From a checkpoint of a small transformer trained on Wikipedia: a variant of Adam for these matrices.
Each number is 50 + 10 x the weight over its row's rms, rounded and kept within 0 to 99. Layers, rows and columns count from 0. The size before them is the row's rms in percent of the matrix's.

# layer 5 MLP up, 320x128, rms 0.107, rows 298-316, columns 0-127
093:48 46 39 52 39 57 54 53 53 60 38 42 33 44 55 58 33 39 53 51 58 40 68 43 71 49 50 25 37 41 64 47 51 38 47 70 42 55 55 55 47 54 46 41 49 46 47 66 42 56 62 41 52 50 61 45 47 53 54 38 50 42 55 65 63 52 48 47 39 61 49 35 52 51 37 64 57 49 63 70 47 67 56 48 57 76 57 47 67 44 45 41 49 54 40 64 54 45 52 48 50 42 50 60 26 46 43 38 52 57 61 30 43 58 32 37 41 43 61 32 59 58 40 67 28 52 52 51
098:50 51 55 47 30 50 34 36 42 50 46 72 54 48 63 62 49 50 46 49 41 33 47 22 44 41 46 58 56 61 44 58 45 57 55 46 42 45 61 45 41 59 67 56 53 57 30 43 47 62 51 44 59 74 63 49 63 47 47 71 57 58 37 44 54 48 47 59 58 29 58 64 44 30 48 39 30 52 48 62 40 44 51 60 62 52 46 45 43 52 56 33 61 45 58 40 41 61 50 50 48 47 45 57 49 67 52 50 66 74 44 52 58 37 42 48 37 46 38 64 45 48 58 39 62 33 53 40
096:50 64 42 47 54 44 52 68 57 44 42 60 52 71 36 66 51 50 55 46 36 58 38 39 62 44 36 41 41 54 41 53 27 26 52 66 49 47 55 44 60 54 51 42 55 42 63 50 49 58 68 54 64 47 66 57 50 59 45 48 61 39 47 72 57 34 52 48 71 31 53 52 36 56 74 46 68 48 49 56 53 66 54 61 58 67 43 54 51 46 34 29 46 35 37 52 41 53 66 50 50 46 52 52 30 42 47 50 51 53 44 49 61 52 35 55 43 48 40 59 63 44 50 61 48 44 44 53
110:39 51 45 83 50 62 57 74 55 57 43 48 61 47 31 44 50 59 48 55 56 45 54 38 41 51 40 57 64 67 50 51 49 65 35 55 42 39 53 55 46 51 57 61 51 54 59 65 56 46 39 31 40 36 32 58 57 36 46 46 41 46 56 42 48 45 53 56 31 66 43 58 44 54 50 38 54 46 58 48 51 47 46 49 50 62 56 58 53 54 55 69 47 54 45 55 59 38 30 43 56 57 47 35 45 45 44 54 25 49 61 59 59 47 57 41 58 55 57 63 52 52 69 84 47 43 32 54
107:56 35 45 38 55 49 52 54 41 45 45 46 39 59 46 47 53 24 34 47 60 43 68 45 47 46 44 45 48 48 34 70 46 36 55 57 60 65 49 50 37 44 57 51 41 62 47 71 55 52 52 63 49 50 45 46 57 34 36 32 50 63 51 26 56 59 56 44 41 47 49 58 69 39 57 48 65 59 46 43 62 40 61 53 63 59 58 52 49 60 49 64 58 28 51 60 62 51 41 48 56 34 48 53 55 73 41 57 56 42 40 52 34 32 40 71 48 36 59 47 63 65 42 40 59 52 58 56
105:69 39 50 45 47 42 61 69 48 47 32 25 33 51 48 52 41 50 45 56 65 40 52 68 31 69 48 46 66 41 53 49 52 43 55 62 39 49 54 58 55 56 64 53 56 49 65 62 50 48 46 56 58 36 43 50 43 54 47 48 36 58 41 34 56 61 49 32 44 63 54 46 41 61 43 61 52 38 43 42 59 68 70 73 50 56 59 44 60 41 49 56 57 45 67 56 57 54 43 61 45 53 55 57 61 53 39 67 43 51 44 72 62 57 50 48 63 42 53 43 53 54 50 27 41 29 55 48
099:32 52 53 42 42 38 52 67 55 64 27 59 40 45 46 38 50 43 37 43 26 53 47 48 62 48 32 56 67 60 47 56 56 30 51 38 59 44 55 49 41 51 37 61 66 64 39 40 45 48 44 44 44 51 38 38 41 63 52 40 32 61 60 47 45 48 47 53 28 44 40 54 54 65 48 40 43 49 40 44 59 41 50 44 50 40 71 42 38 70 36 61 50 45 55 53 58 51 60 50 33 62 46 49 68 56 52 48 62 35 56 69 41 56 41 53 59 52 62 55 42 59 50 63 45 68 42 54
101:54 51 64 39 50 51 52 61 56 54 55 70 45 51 53 69 50 42 38 58 43 41 50 59 51 72 52 49 38 47 56 42 52 40 51 52 53 52 78 58 44 50 44 61 46 50 42 49 33 34 40 61 63 55 53 49 59 62 57 53 45 40 52 55 52 51 55 40 52 49 35 38 60 40 29 61 63 52 43 44 33 33 45 46 43 52 40 33 35 55 56 54 62 46 47 56 58 42 63 53 39 61 72 52 41 60 59 43 63 34 55 64 41 61 57 31 41 50 77 40 41 49 52 40 35 58 63 33
102:47 48 61 60 59 51 41 46 43 40 65 41 69 33 36 48 47 58 49 32 57 63 39 65 69 44 56 23 45 53 59 31 41 38 48 42 34 50 37 45 46 41 33 60 52 46 54 69 45 39 38 50 40 53 49 76 37 44 52 34 57 53 59 49 46 50 43 48 51 41 48 42 53 57 49 49 60 66 22 53 61 46 40 59 40 43 68 51 52 52 56 50 37 40 45 56 43 54 60 55 53 49 54 50 60 41 62 59 46 50 55 36 30 49 55 45 65 45 42 53 50 57 49 39 41 41 36 70
100:56 43 43 56 54 56 42 49 55 59 59 46 46 43 81 65 48 57 57 39 42 46 47 54 49 51 36 52 60 52 63 51 43 51 37 66 48 44 69 35 47 55 50 59 46 54 61 51 29 45 46 44 46 42 48 50 49 66 51 53 67 47 55 41 27 47 66 56 44 62 55 46 34 68 54 52 34 57 61 50 52 39 37 49 56 45 60 52 45 43 28 71 73 62 58 47 49 39 35 57 58 47 49 36 68 43 64 36 48 52 53 65 35 48 49 59 60 57 66 32 48 68 48 42 38 57 56 38
100:25 27 54 51 57 47 53 42 40 38 49 55 46 37 55 48 43 56 57 25 44 48 42 56 48 41 50 60 63 56 48 37 65 53 47 60 54 45 59 45 41 50 50 45 59 42 42 37 56 49 62 34 53 45 44 49 38 56 45 58 48 47 60 43 44 45 48 36 34 43 40 69 54 59 77 44 40 46 64 50 32 56 40 30 53 52 54 61 45 63 64 47 65 48 41 38 38 39 29 54 38 35 65 63 38 56 55 64 51 40 45 38 41 29 38 51 46 64 49 53 48 64 58 49 50 39 40 59
094:41 56 61 49 34 49 51 46 49 64 36 50 69 56 41 52 44 46 59 50 52 47 61 49 52 50 45 52 64 38 65 51 47 48 32 36 48 48 59 42 59 52 50 57 45 39 66 56 54 36 45 76 42 44 59 49 55 47 74 49 56 36 35 53 43 42 53 45 56 55 55 53 41 52 26 69 64 62 41 48 54 53 40 56 50 46 45 48 58 45 41 44 38 41 55 42 47 46 50 84 49 62 55 62 78 37 45 64 65 47 33 47 42 56 49 54 38 57 72 51 51 47 56 61 71 55 60 48
093:61 64 55 44 66 60 63 72 39 41 54 44 50 47 45 54 48 52 54 51 39 44 58 40 35 43 39 63 53 39 34 47 43 41 51 35 50 38 51 44 27 53 55 38 59 54 68 31 53 63 39 57 54 58 54 50 43 69 51 60 37 42 56 46 45 62 66 41 57 26 47 65 63 49 48 54 45 62 36 47 58 50 47 47 45 67 45 50 30 50 59 58 65 46 40 56 65 48 57 56 42 66 28 45 46 62 58 62 50 71 40 47 34 69 47 54 43 37 47 54 41 50 46 63 53 48 60 50
098:29 55 43 39 35 53 43 51 52 70 44 53 49 52 46 50 45 66 50 39 38 51 49 49 60 42 45 40 45 47 44 63 56 55 46 57 47 45 47 30 47 37 52 37 66 36 38 43 53 42 51 36 55 48 44 36 30 49 53 40 48 49 56 38 46 50 63 32 59 57 65 58 43 58 52 46 55 50 55 47 44 42 71 49 42 55 23 44 39 48 60 55 65 61 52 55 42 53 54 51 44 58 55 40 35 64 31 35 43 62 64 52 61 46 65 43 60 55 28 39 40 53 46 59 55 18 67 54
096:54 32 51 42 46 49 65 77 53 54 37 44 47 40 32 44 47 29 51 52 61 34 55 50 55 57 52 38 51 55 51 54 38 45 49 56 48 61 63 51 41 44 35 40 54 45 84 61 65 47 52 70 38 46 46 62 29 45 59 50 45 45 33 57 58 49 39 41 40 44 46 57 63 48 42 54 48 61 58 52 55 43 32 50 64 49 54 53 71 44 58 52 52 32 40 63 49 30 36 58 41 50 32 46 50 50 47 53 61 48 37 48 47 62 32 51 50 46 43 44 57 67 40 60 42 56 57 60
092:42 43 54 62 46 59 50 66 50 57 53 44 47 57 59 45 52 64 60 50 47 55 38 40 39 51 66 57 55 48 48 48 50 33 51 51 45 38 38 46 56 42 45 66 42 43 55 39 42 54 32 41 71 42 45 49 57 48 50 52 54 45 41 39 38 30 35 33 37 51 56 57 39 50 79 48 33 43 41 61 36 51 48 55 39 72 40 52 29 41 42 49 55 66 60 42 53 42 45 49 54 47 55 34 57 67 38 64 38 44 50 48 57 55 63 72 58 40 50 59 53 68 40 48 45 29 48 35
103:48 45 56 67 32 42 45 77 54 51 48 54 51 50 52 54 50 39 46 54 21 41 49 63 70 62 35 48 64 53 54 58 61 45 57 46 59 30 57 43 58 49 55 52 47 49 49 61 51 67 46 40 40 43 44 64 38 49 62 67 65 52 39 72 59 50 55 49 70 38 52 44 41 39 51 58 51 53 42 68 45 60 39 56 42 80 45 52 49 51 45 44 36 43 60 57 46 53 45 42 53 73 39 38 46 43 52 58 52 42 56 31 49 57 55 51 33 41 57 65 51 42 58 58 50 60 57 59
098:33 49 63 22 53 48 51 51 49 36 53 45 30 45 46 50 61 42 49 30 50 43 62 34 44 48 69 45 54 64 51 48 51 52 69 49 41 30 50 50 38 53 36 53 53 55 50 61 68 47 50 54 49 60 51 57 35 41 43 43 47 48 32 41 29 38 38 54 57 43 62 37 42 58 41 44 65 47 55 32 52 57 59 56 79 54 50 55 48 58 53 27 54 50 59 58 56 49 44 35 48 48 44 48 40 49 61 35 55 54 50 56 48 33 36 60 55 32 57 54 32 40 43 50 58 63 43 49
104:41 27 49 42 51 41 37 46 45 53 51 49 70 44 52 38 64 47 52 39 44 35 53 22 57 62 48 49 58 68 55 47 53 45 51 46 43 42 55 50 57 44 42 49 43 55 65 73 56 67 53 54 29 50 57 61 40 48 47 55 44 54 55 69 61 58 40 49 40 68 55 40 32 60 56 63 71 56 53 46 58 58 42 46 68 46 54 53 55 69 41 58 47 51 29 46 40 52 15 41 43 51 54 43 70 46 41 48 48 49 48 69 53 54 50 49 46 38 47 54 53 37 48 50 46 49 47 34
# layer 5 MLP down (transposed), 320x128, rms 0.122, rows 298-315, columns 0-127
094:47 48 57 48 58 50 53 43 49 42 30 59 49 47 38 57 56 71 55 38 52 44 36 40 48 49 66 57 65 49 59 49 34 50 26 61 37 47 60 59 49 55 45 64 37 37 46 55 24 48 45 49 46 48 55 49 51 61 56 49 34 60 58 47 58 61 58 72 52 48 47 49 56 50 48 47 48 80 52 53 52 29 55 63 69 41 27 48 56 64 44 59 57 55 45 45 48 56 58 47 44 60 50 56 55 65 66 39 44 51 51 46 43 45 54 55 59 43 57 50 73 24 45 35 59 50 33 40
100:53 47 33 51 47 29 50 72 54 60 59 48 37 48 55 43 62 47 56 48 46 41 38 55 64 58 47 63 33 49 27 66 29 39 58 47 37 42 43 52 48 60 50 29 58 58 60 61 41 51 44 50 62 44 45 32 46 48 67 43 60 51 60 48 58 61 33 48 63 63 51 46 41 60 34 66 59 52 47 51 45 51 32 34 47 51 56 61 56 53 60 59 57 55 56 67 59 21 55 68 58 61 51 48 64 35 38 41 49 58 58 52 50 50 56 51 50 47 65 39 46 58 31 45 55 41 53 50
094:42 56 63 45 46 57 50 42 51 57 62 64 34 50 72 51 56 42 57 54 38 60 34 59 64 57 61 64 53 47 53 40 52 64 46 40 38 54 43 59 49 32 52 45 53 51 51 59 46 61 49 52 53 54 59 56 48 46 61 71 41 44 59 32 34 47 52 45 49 63 46 44 60 69 40 47 56 63 38 40 55 41 53 47 39 25 52 74 58 52 63 50 49 58 40 32 48 57 60 55 50 62 63 42 49 54 66 55 49 63 70 56 50 58 55 50 59 70 53 22 47 32 64 53 44 61 42 50
107:50 46 55 58 54 66 34 63 41 49 63 49 55 58 67 43 39 53 62 51 57 53 39 54 69 50 39 40 41 39 36 38 65 43 38 46 53 51 28 59 67 46 62 43 39 47 51 55 45 41 47 49 53 61 39 46 27 50 45 45 49 34 56 43 66 50 42 54 55 50 46 44 41 54 47 37 27 43 58 45 51 89 63 30 43 60 34 59 48 46 36 63 50 49 55 39 50 55 43 40 49 59 53 57 54 46 41 49 44 49 59 38 41 49 57 58 47 37 45 40 64 32 57 29 55 44 43 54
104:50 31 46 67 58 35 46 52 41 56 45 42 63 63 59 61 70 58 47 42 54 52 27 36 59 55 66 48 56 59 50 61 58 63 54 69 46 54 40 27 69 61 50 57 37 46 58 62 39 47 45 45 55 45 48 58 50 61 42 55 42 57 44 44 37 49 37 35 47 55 54 60 45 73 45 63 55 38 38 37 32 48 49 53 35 63 44 48 36 48 70 52 56 48 46 48 27 56 50 59 53 50 52 41 41 27 69 48 60 45 60 47 63 66 51 55 50 42 45 37 45 58 47 38 50 52 43 44
100:55 66 50 61 40 65 41 58 52 44 46 50 43 51 50 65 30 32 40 53 23 38 49 54 38 34 30 64 49 49 46 52 48 60 28 52 53 49 62 48 40 57 54 61 35 56 40 50 59 41 49 46 50 37 44 51 55 65 57 61 61 43 49 56 59 64 50 49 54 46 62 49 56 55 57 54 26 42 52 42 50 45 30 46 62 55 49 38 45 41 65 41 61 62 39 62 42 35 69 59 49 55 37 60 45 27 61 34 52 55 37 46 48 42 56 54 53 56 51 47 28 55 50 59 32 58 54 53
097:57 41 40 48 44 50 62 60 56 47 61 40 49 51 39 50 46 60 68 55 51 48 51 32 48 45 50 30 42 58 47 43 47 64 42 47 48 69 55 42 54 71 49 61 42 24 61 62 47 52 64 45 57 67 54 49 44 43 39 39 43 34 45 43 53 56 48 29 71 53 52 14 47 39 51 55 50 40 43 49 51 60 44 62 49 48 47 49 57 39 49 48 58 63 44 37 36 62 51 48 70 45 65 62 32 44 41 56 28 50 47 46 32 50 56 56 46 52 53 47 50 71 50 44 55 50 44 65
100:46 40 39 35 67 44 48 64 53 45 49 63 44 47 21 47 47 43 51 33 64 49 48 47 38 40 33 40 59 40 49 55 49 49 36 31 52 45 57 43 44 49 54 36 42 33 62 42 50 59 41 60 46 37 36 66 38 43 59 56 40 67 54 52 54 48 46 49 57 53 54 56 51 38 68 40 43 52 44 47 45 53 21 51 65 46 42 42 40 60 41 47 30 64 69 50 62 54 47 43 56 49 44 50 56 33 57 57 44 66 53 54 43 38 43 61 71 53 57 54 55 40 53 57 60 32 39 64
099:52 55 33 46 38 61 68 49 50 43 39 57 53 59 47 52 54 52 59 51 66 45 32 31 61 43 49 28 36 54 32 49 54 41 37 40 38 54 40 58 39 62 40 48 51 42 41 29 53 42 61 51 52 70 55 49 46 47 45 64 54 69 43 70 59 40 42 52 53 52 52 41 58 49 50 61 41 25 43 35 35 42 51 36 57 73 57 51 53 60 60 42 52 46 51 60 31 49 59 50 58 54 51 40 44 43 37 43 48 75 49 68 54 52 33 36 43 42 50 43 44 47 48 34 51 62 46 51
100:49 34 55 56 59 36 62 63 47 47 65 53 44 58 45 62 63 37 56 33 39 50 40 48 68 43 34 43 64 27 66 49 52 45 51 36 46 54 50 43 43 47 53 33 35 37 61 60 52 48 45 39 43 54 41 64 39 58 38 64 42 70 35 47 60 43 46 58 42 32 56 71 57 43 49 40 51 45 42 39 45 60 51 36 37 37 41 60 57 60 53 50 49 31 56 51 50 37 45 38 42 42 48 55 64 51 62 48 65 44 46 62 64 59 53 73 44 38 64 49 36 47 37 58 46 61 46 50
102:61 46 39 51 54 87 69 53 50 52 43 64 59 61 54 47 46 53 56 61 55 56 52 44 42 32 51 44 59 56 58 43 43 39 52 51 49 39 11 41 46 39 52 41 52 45 63 54 55 54 49 58 62 43 37 60 56 64 47 65 42 57 35 57 38 56 36 50 51 59 47 46 52 57 46 52 64 36 54 45 52 39 33 59 47 70 58 44 59 37 52 55 56 55 38 71 53 44 58 55 57 55 46 67 42 52 61 48 54 55 51 72 54 41 65 46 51 43 48 53 32 43 60 52 63 37 55 65
096:54 44 53 43 63 50 48 45 49 60 44 44 49 54 45 37 55 48 55 37 34 46 49 39 45 54 42 62 47 40 56 54 49 57 63 65 47 53 05 55 53 51 54 57 31 58 33 55 47 53 55 39 59 34 50 37 28 46 50 39 48 55 65 28 59 67 47 41 40 60 53 55 52 62 56 43 31 32 39 33 56 56 57 55 51 54 47 53 50 63 73 49 42 44 35 58 49 47 63 33 33 55 48 46 60 64 47 46 52 41 59 38 47 42 36 47 58 51 61 46 46 34 59 60 41 53 47 53
093:61 54 57 51 41 37 38 25 41 62 36 42 56 55 58 56 67 57 54 40 51 55 71 46 60 48 46 47 45 36 60 33 41 62 50 54 59 59 78 37 68 41 26 49 48 55 45 50 51 42 68 62 50 54 53 39 52 48 54 41 69 55 39 47 41 63 52 42 50 54 60 55 27 66 40 55 54 67 50 66 48 46 53 65 50 52 46 61 67 62 60 53 34 50 50 56 55 48 41 67 54 44 50 52 60 56 38 57 49 58 31 72 50 42 56 45 56 48 50 54 44 50 55 34 45 52 46 37
100:42 43 61 60 61 41 46 42 50 44 55 42 35 44 37 43 35 54 52 37 54 45 48 50 27 58 50 57 64 39 66 42 44 44 64 31 59 34 41 60 63 46 41 39 32 40 54 45 46 39 40 42 37 40 41 64 54 49 43 50 32 38 37 40 54 56 47 62 39 57 50 43 36 43 48 41 31 51 38 56 41 42 29 49 48 42 68 60 50 60 55 41 42 55 38 26 48 65 63 52 46 60 45 42 49 42 37 57 50 47 46 44 50 40 36 77 42 50 51 37 56 48 61 56 40 44 61 67
097:25 47 55 47 61 46 51 53 49 33 70 48 55 42 63 69 43 44 44 47 40 31 48 53 39 42 67 42 48 60 38 58 52 47 53 41 49 33 55 40 48 64 45 54 63 50 51 50 47 52 55 58 54 51 46 53 61 41 45 48 55 53 48 42 69 49 63 46 74 51 71 51 61 45 59 42 57 44 45 39 33 62 53 67 44 50 19 55 22 43 56 58 35 57 52 44 58 58 54 33 61 45 55 61 55 41 40 37 55 49 47 55 36 54 53 63 41 31 51 61 50 41 53 61 65 48 58 62
092:45 43 54 53 40 51 42 38 67 37 47 47 48 34 41 66 53 34 47 37 39 54 40 43 39 48 50 57 56 38 45 52 48 64 40 52 64 51 56 62 37 51 59 44 58 52 46 47 48 59 54 59 43 64 49 46 45 59 40 38 50 43 50 44 48 49 58 71 45 70 46 51 58 31 39 49 56 62 57 43 52 61 61 53 64 27 38 51 57 62 51 67 48 53 44 69 84 47 60 45 38 41 56 59 61 53 49 43 77 42 36 66 32 64 52 42 48 47 52 51 54 26 45 49 47 41 58 50
098:21 34 59 55 51 53 46 61 65 39 50 50 68 59 41 41 53 54 42 39 44 53 49 44 51 52 45 63 57 43 44 50 48 37 57 40 43 50 34 35 37 62 64 52 23 52 41 37 33 58 45 54 43 49 51 41 56 37 56 54 44 42 43 46 58 57 49 59 51 53 52 67 36 55 64 71 45 67 53 38 47 49 48 44 54 58 31 49 43 58 67 43 56 69 57 67 61 38 47 46 48 54 39 49 48 58 62 64 45 54 55 30 47 51 64 39 42 65 42 42 51 45 32 53 38 54 32 31
100:48 62 59 49 68 33 49 38 46 54 49 40 66 48 41 44 54 67 48 64 54 62 34 68 52 53 32 57 36 34 60 42 64 44 58 58 53 69 63 66 43 53 43 53 59 47 59 64 39 40 24 47 62 56 51 70 59 52 48 54 54 54 50 37 60 68 52 43 38 55 53 47 47 53 27 51 52 47 48 54 43 61 46 60 49 44 57 56 63 45 20 49 73 41 45 48 47 49 42 62 44 51 40 52 53 52 54 37 39 59 50 25 55 48 52 28 49 62 49 45 55 52 55 57 58 55 54 40
# layer 5 MLP gate, 320x128, rms 0.106, rows 299-316, columns 0-127
099:43 55 50 79 52 64 52 44 70 58 51 45 61 58 66 50 60 49 45 59 50 65 67 56 55 57 62 37 29 55 25 52 53 48 34 70 35 57 44 52 57 57 42 44 33 51 55 59 52 59 46 59 53 49 41 43 45 37 52 53 66 45 57 60 50 42 52 70 45 68 39 54 62 55 68 35 49 39 50 34 54 63 43 44 47 53 41 45 55 59 59 68 57 46 36 45 34 41 52 57 50 71 51 41 61 35 42 49 49 58 62 33 54 45 57 52 37 62 38 47 43 56 46 55 59 48 38 50
098:50 49 38 44 37 57 58 52 40 67 44 52 47 51 49 44 20 59 48 48 49 45 66 35 44 54 41 37 47 56 69 50 47 42 56 34 38 54 44 26 56 51 48 53 59 76 49 43 37 51 38 51 43 52 35 46 43 50 38 43 58 38 42 36 51 60 53 43 59 64 65 54 33 56 50 60 50 54 48 43 65 65 65 61 52 51 51 50 39 50 45 45 55 48 63 61 60 53 41 37 43 53 37 38 48 64 37 78 49 67 41 38 43 51 51 49 49 26 44 52 36 74 52 45 49 55 40 52
101:36 48 38 51 47 52 43 45 42 51 42 38 71 55 67 63 62 52 47 45 44 45 47 47 40 34 59 47 51 60 48 52 47 61 49 44 50 38 34 48 69 43 46 56 32 58 47 52 51 41 59 47 50 41 41 57 43 36 40 55 58 44 36 50 55 50 34 33 48 66 63 43 40 28 51 53 35 53 49 37 53 65 57 42 61 42 45 72 49 33 54 42 44 60 18 37 49 48 41 44 62 44 30 40 49 34 43 36 37 36 49 43 58 43 53 42 35 38 34 61 51 41 58 55 40 46 42 55
107:46 45 52 60 44 60 68 62 35 44 55 50 45 53 57 39 70 67 52 50 35 56 37 59 53 48 68 37 46 46 51 49 53 43 49 37 58 67 48 56 57 36 42 50 51 51 38 48 40 37 46 55 59 54 49 43 48 43 50 73 68 43 51 37 21 25 48 54 54 41 32 58 60 64 35 48 63 43 43 41 30 52 46 37 31 55 40 38 56 55 70 44 59 56 47 52 42 57 61 47 62 67 76 62 44 43 38 55 50 50 47 46 47 50 63 49 51 45 51 45 51 57 37 42 45 47 53 40
106:54 46 47 34 48 57 52 36 44 55 65 54 36 53 72 44 44 57 44 50 50 41 30 62 50 49 58 40 59 60 46 29 40 55 51 40 40 59 43 46 34 47 57 67 38 41 58 50 34 62 44 35 57 45 44 55 53 53 56 43 44 41 48 45 38 43 37 64 64 74 59 59 39 34 54 41 55 53 38 36 43 45 64 53 44 46 59 66 57 47 43 47 49 60 54 42 51 71 52 48 56 63 64 35 57 58 25 75 35 45 52 59 48 44 46 47 46 51 50 46 43 48 41 25 67 45 51 46
100:44 55 38 62 29 41 33 46 50 57 50 46 56 59 81 38 66 46 53 63 51 47 55 66 34 57 50 43 56 60 61 40 47 50 62 51 50 37 35 60 44 19 47 49 50 39 55 64 55 48 45 50 70 22 43 52 53 53 46 64 51 50 50 73 40 64 33 35 59 50 54 41 30 36 53 52 47 53 46 63 54 51 59 54 55 57 52 53 63 53 39 54 58 56 45 52 35 46 42 40 56 55 44 42 53 50 51 39 40 44 43 49 47 65 35 49 57 55 47 54 38 35 48 41 47 32 53 39
103:43 38 46 43 55 44 61 55 34 32 33 46 61 53 40 34 46 55 60 38 68 43 54 43 48 42 50 43 56 42 63 48 62 57 55 33 48 61 24 62 59 53 62 56 53 46 45 46 63 35 47 49 49 36 49 58 33 35 48 64 43 57 39 39 42 36 52 43 54 49 41 59 52 50 54 43 37 47 65 61 58 37 44 46 74 39 52 65 50 46 37 50 40 55 31 38 61 35 26 41 49 52 40 53 44 51 61 60 45 46 36 57 56 57 53 45 59 45 57 70 52 30 37 50 42 54 38 49
100:43 37 59 56 53 52 37 44 44 60 50 49 54 56 48 25 50 61 39 61 50 42 47 34 68 57 20 56 36 37 41 39 59 45 46 51 49 61 35 57 52 53 42 48 53 55 31 42 30 45 57 36 57 45 48 56 51 51 18 45 69 52 52 58 50 49 35 42 44 39 46 53 60 33 61 51 55 39 55 46 49 39 65 34 53 59 53 64 57 46 47 33 45 58 39 43 54 43 37 48 45 49 76 43 44 46 40 56 42 58 32 56 50 49 35 58 42 47 72 45 41 51 56 52 55 61 53 54
098:62 46 48 60 48 61 54 50 45 39 48 68 41 56 42 31 45 35 48 64 69 45 71 53 24 30 50 40 46 40 68 44 49 59 56 46 55 57 43 55 50 52 60 47 48 75 63 70 57 40 56 56 49 25 42 63 51 42 54 38 50 43 60 59 50 45 38 61 42 62 47 39 43 48 62 51 46 51 60 41 55 59 36 30 60 48 54 59 45 56 69 55 51 48 49 53 42 55 44 34 49 49 44 39 49 64 42 53 41 34 48 46 51 58 55 59 47 55 53 43 67 50 42 67 67 33 44 37
101:70 53 42 52 60 41 48 42 46 52 69 41 68 59 50 60 51 50 46 57 48 60 54 62 43 35 42 51 52 55 37 45 45 70 58 43 35 58 54 54 48 47 52 58 37 58 65 48 19 43 54 46 50 44 49 64 73 21 62 51 55 57 51 59 52 54 33 57 69 54 56 36 46 50 58 62 60 64 55 41 51 61 53 55 52 57 62 54 51 46 45 51 36 59 60 58 63 42 39 44 47 57 58 35 31 36 52 65 51 43 29 34 53 54 43 36 47 32 42 52 62 40 38 44 58 59 50 44
095:39 57 36 45 52 48 61 64 23 35 50 45 47 81 69 41 50 47 63 67 57 39 36 55 35 50 51 47 58 57 64 59 40 39 32 45 49 37 53 59 38 56 51 45 63 53 65 47 57 49 27 60 38 44 56 44 60 46 48 55 55 26 44 54 33 50 59 52 65 48 47 47 49 57 56 30 60 60 66 59 48 48 44 49 43 57 53 37 61 61 40 62 41 65 48 37 61 46 38 45 56 54 43 44 39 38 48 71 38 66 54 52 36 56 49 56 54 43 53 47 47 62 57 49 42 50 53 51
094:45 54 51 54 67 56 59 75 47 43 58 56 55 52 48 33 29 57 37 55 69 44 30 45 27 60 57 49 48 41 34 63 45 47 60 50 56 47 45 47 44 61 41 50 51 56 59 34 59 50 48 27 57 45 37 57 37 57 52 63 58 37 71 45 45 41 40 69 42 47 53 43 47 32 53 34 63 48 21 54 60 58 42 56 58 60 48 45 31 53 44 53 57 55 39 57 49 53 47 61 35 55 50 50 37 50 45 73 36 50 51 39 56 48 44 62 35 39 45 58 48 49 50 59 40 44 42 46
101:44 42 60 58 58 43 37 36 56 43 69 45 63 46 47 50 48 72 51 53 53 59 33 49 43 41 45 56 56 49 47 33 30 58 54 55 41 50 31 36 37 50 59 55 45 58 56 40 31 52 43 36 14 49 40 49 49 45 45 41 50 52 40 48 43 52 61 51 48 47 64 49 32 45 59 50 40 29 44 56 50 56 45 49 66 56 48 42 39 42 48 62 43 57 56 52 60 47 42 53 51 53 60 60 25 52 36 63 35 54 36 62 61 53 49 49 37 44 30 47 41 41 51 44 73 53 33 47
095:51 51 57 50 49 44 51 31 47 59 61 46 38 54 61 44 44 41 62 65 54 60 55 43 54 81 53 36 45 64 54 16 40 40 47 50 36 61 41 35 51 26 60 48 55 55 35 46 50 45 63 48 43 46 46 53 52 40 45 59 46 52 41 55 65 35 39 53 57 67 42 34 48 51 65 62 40 48 39 48 50 34 57 55 75 54 45 47 52 49 44 50 46 60 53 41 44 59 55 52 72 65 44 47 41 49 47 57 40 31 49 43 56 62 42 37 44 55 66 39 46 33 45 42 43 48 58 58
097:31 56 71 46 44 51 50 57 45 30 52 68 61 54 42 53 46 72 51 55 61 63 45 53 35 59 51 61 55 68 48 42 66 51 65 57 43 44 40 46 51 50 55 54 49 55 45 54 52 52 30 58 65 47 49 57 41 56 45 53 52 57 60 33 71 43 54 46 62 32 55 41 44 50 49 43 49 46 65 42 32 47 57 44 30 41 50 41 59 65 42 43 46 60 48 36 56 50 63 55 82 48 63 50 51 51 50 63 28 57 53 57 37 40 51 47 68 63 52 51 57 49 58 59 61 39 31 42
095:57 57 41 54 67 68 50 40 43 57 46 43 47 78 50 42 48 67 55 58 47 47 41 33 49 38 44 44 42 47 47 57 39 36 43 37 44 40 46 25 61 57 54 51 52 68 57 52 37 42 59 45 53 58 48 48 57 50 29 48 59 42 46 64 52 47 43 32 57 53 53 64 51 31 68 45 53 45 51 49 45 53 45 36 62 70 45 41 46 47 60 51 55 65 51 40 78 58 33 59 47 61 54 53 31 57 35 49 36 52 42 55 54 57 49 46 48 75 59 41 59 57 40 37 59 54 37 60
098:79 67 49 37 64 50 53 62 45 49 57 59 55 60 36 44 39 55 43 53 42 59 64 57 66 44 45 66 50 59 38 40 39 57 59 44 43 38 55 66 25 40 56 56 50 35 40 41 54 45 56 52 39 53 40 55 64 49 51 30 55 33 47 57 64 53 54 59 64 53 42 68 54 47 49 67 43 42 28 51 55 62 69 54 44 50 38 41 58 37 47 43 32 52 54 58 64 57 45 42 42 43 28 41 45 42 67 51 42 46 50 45 51 51 48 40 53 48 38 47 43 58 54 42 51 68 38 41
106:55 65 50 66 60 59 51 27 49 41 38 51 62 55 54 23 42 59 56 60 42 42 39 54 53 43 51 34 43 47 48 61 59 55 54 25 53 52 36 60 53 68 55 57 49 65 35 60 50 53 40 54 57 57 44 47 53 40 36 61 57 49 76 38 53 52 58 63 65 36 34 51 52 44 63 37 61 38 47 64 43 50 41 53 57 34 46 61 56 43 60 44 38 66 54 36 57 68 53 43 55 60 65 64 45 51 44 67 43 67 58 39 48 46 56 49 52 44 52 54 45 54 35 44 48 33 53 57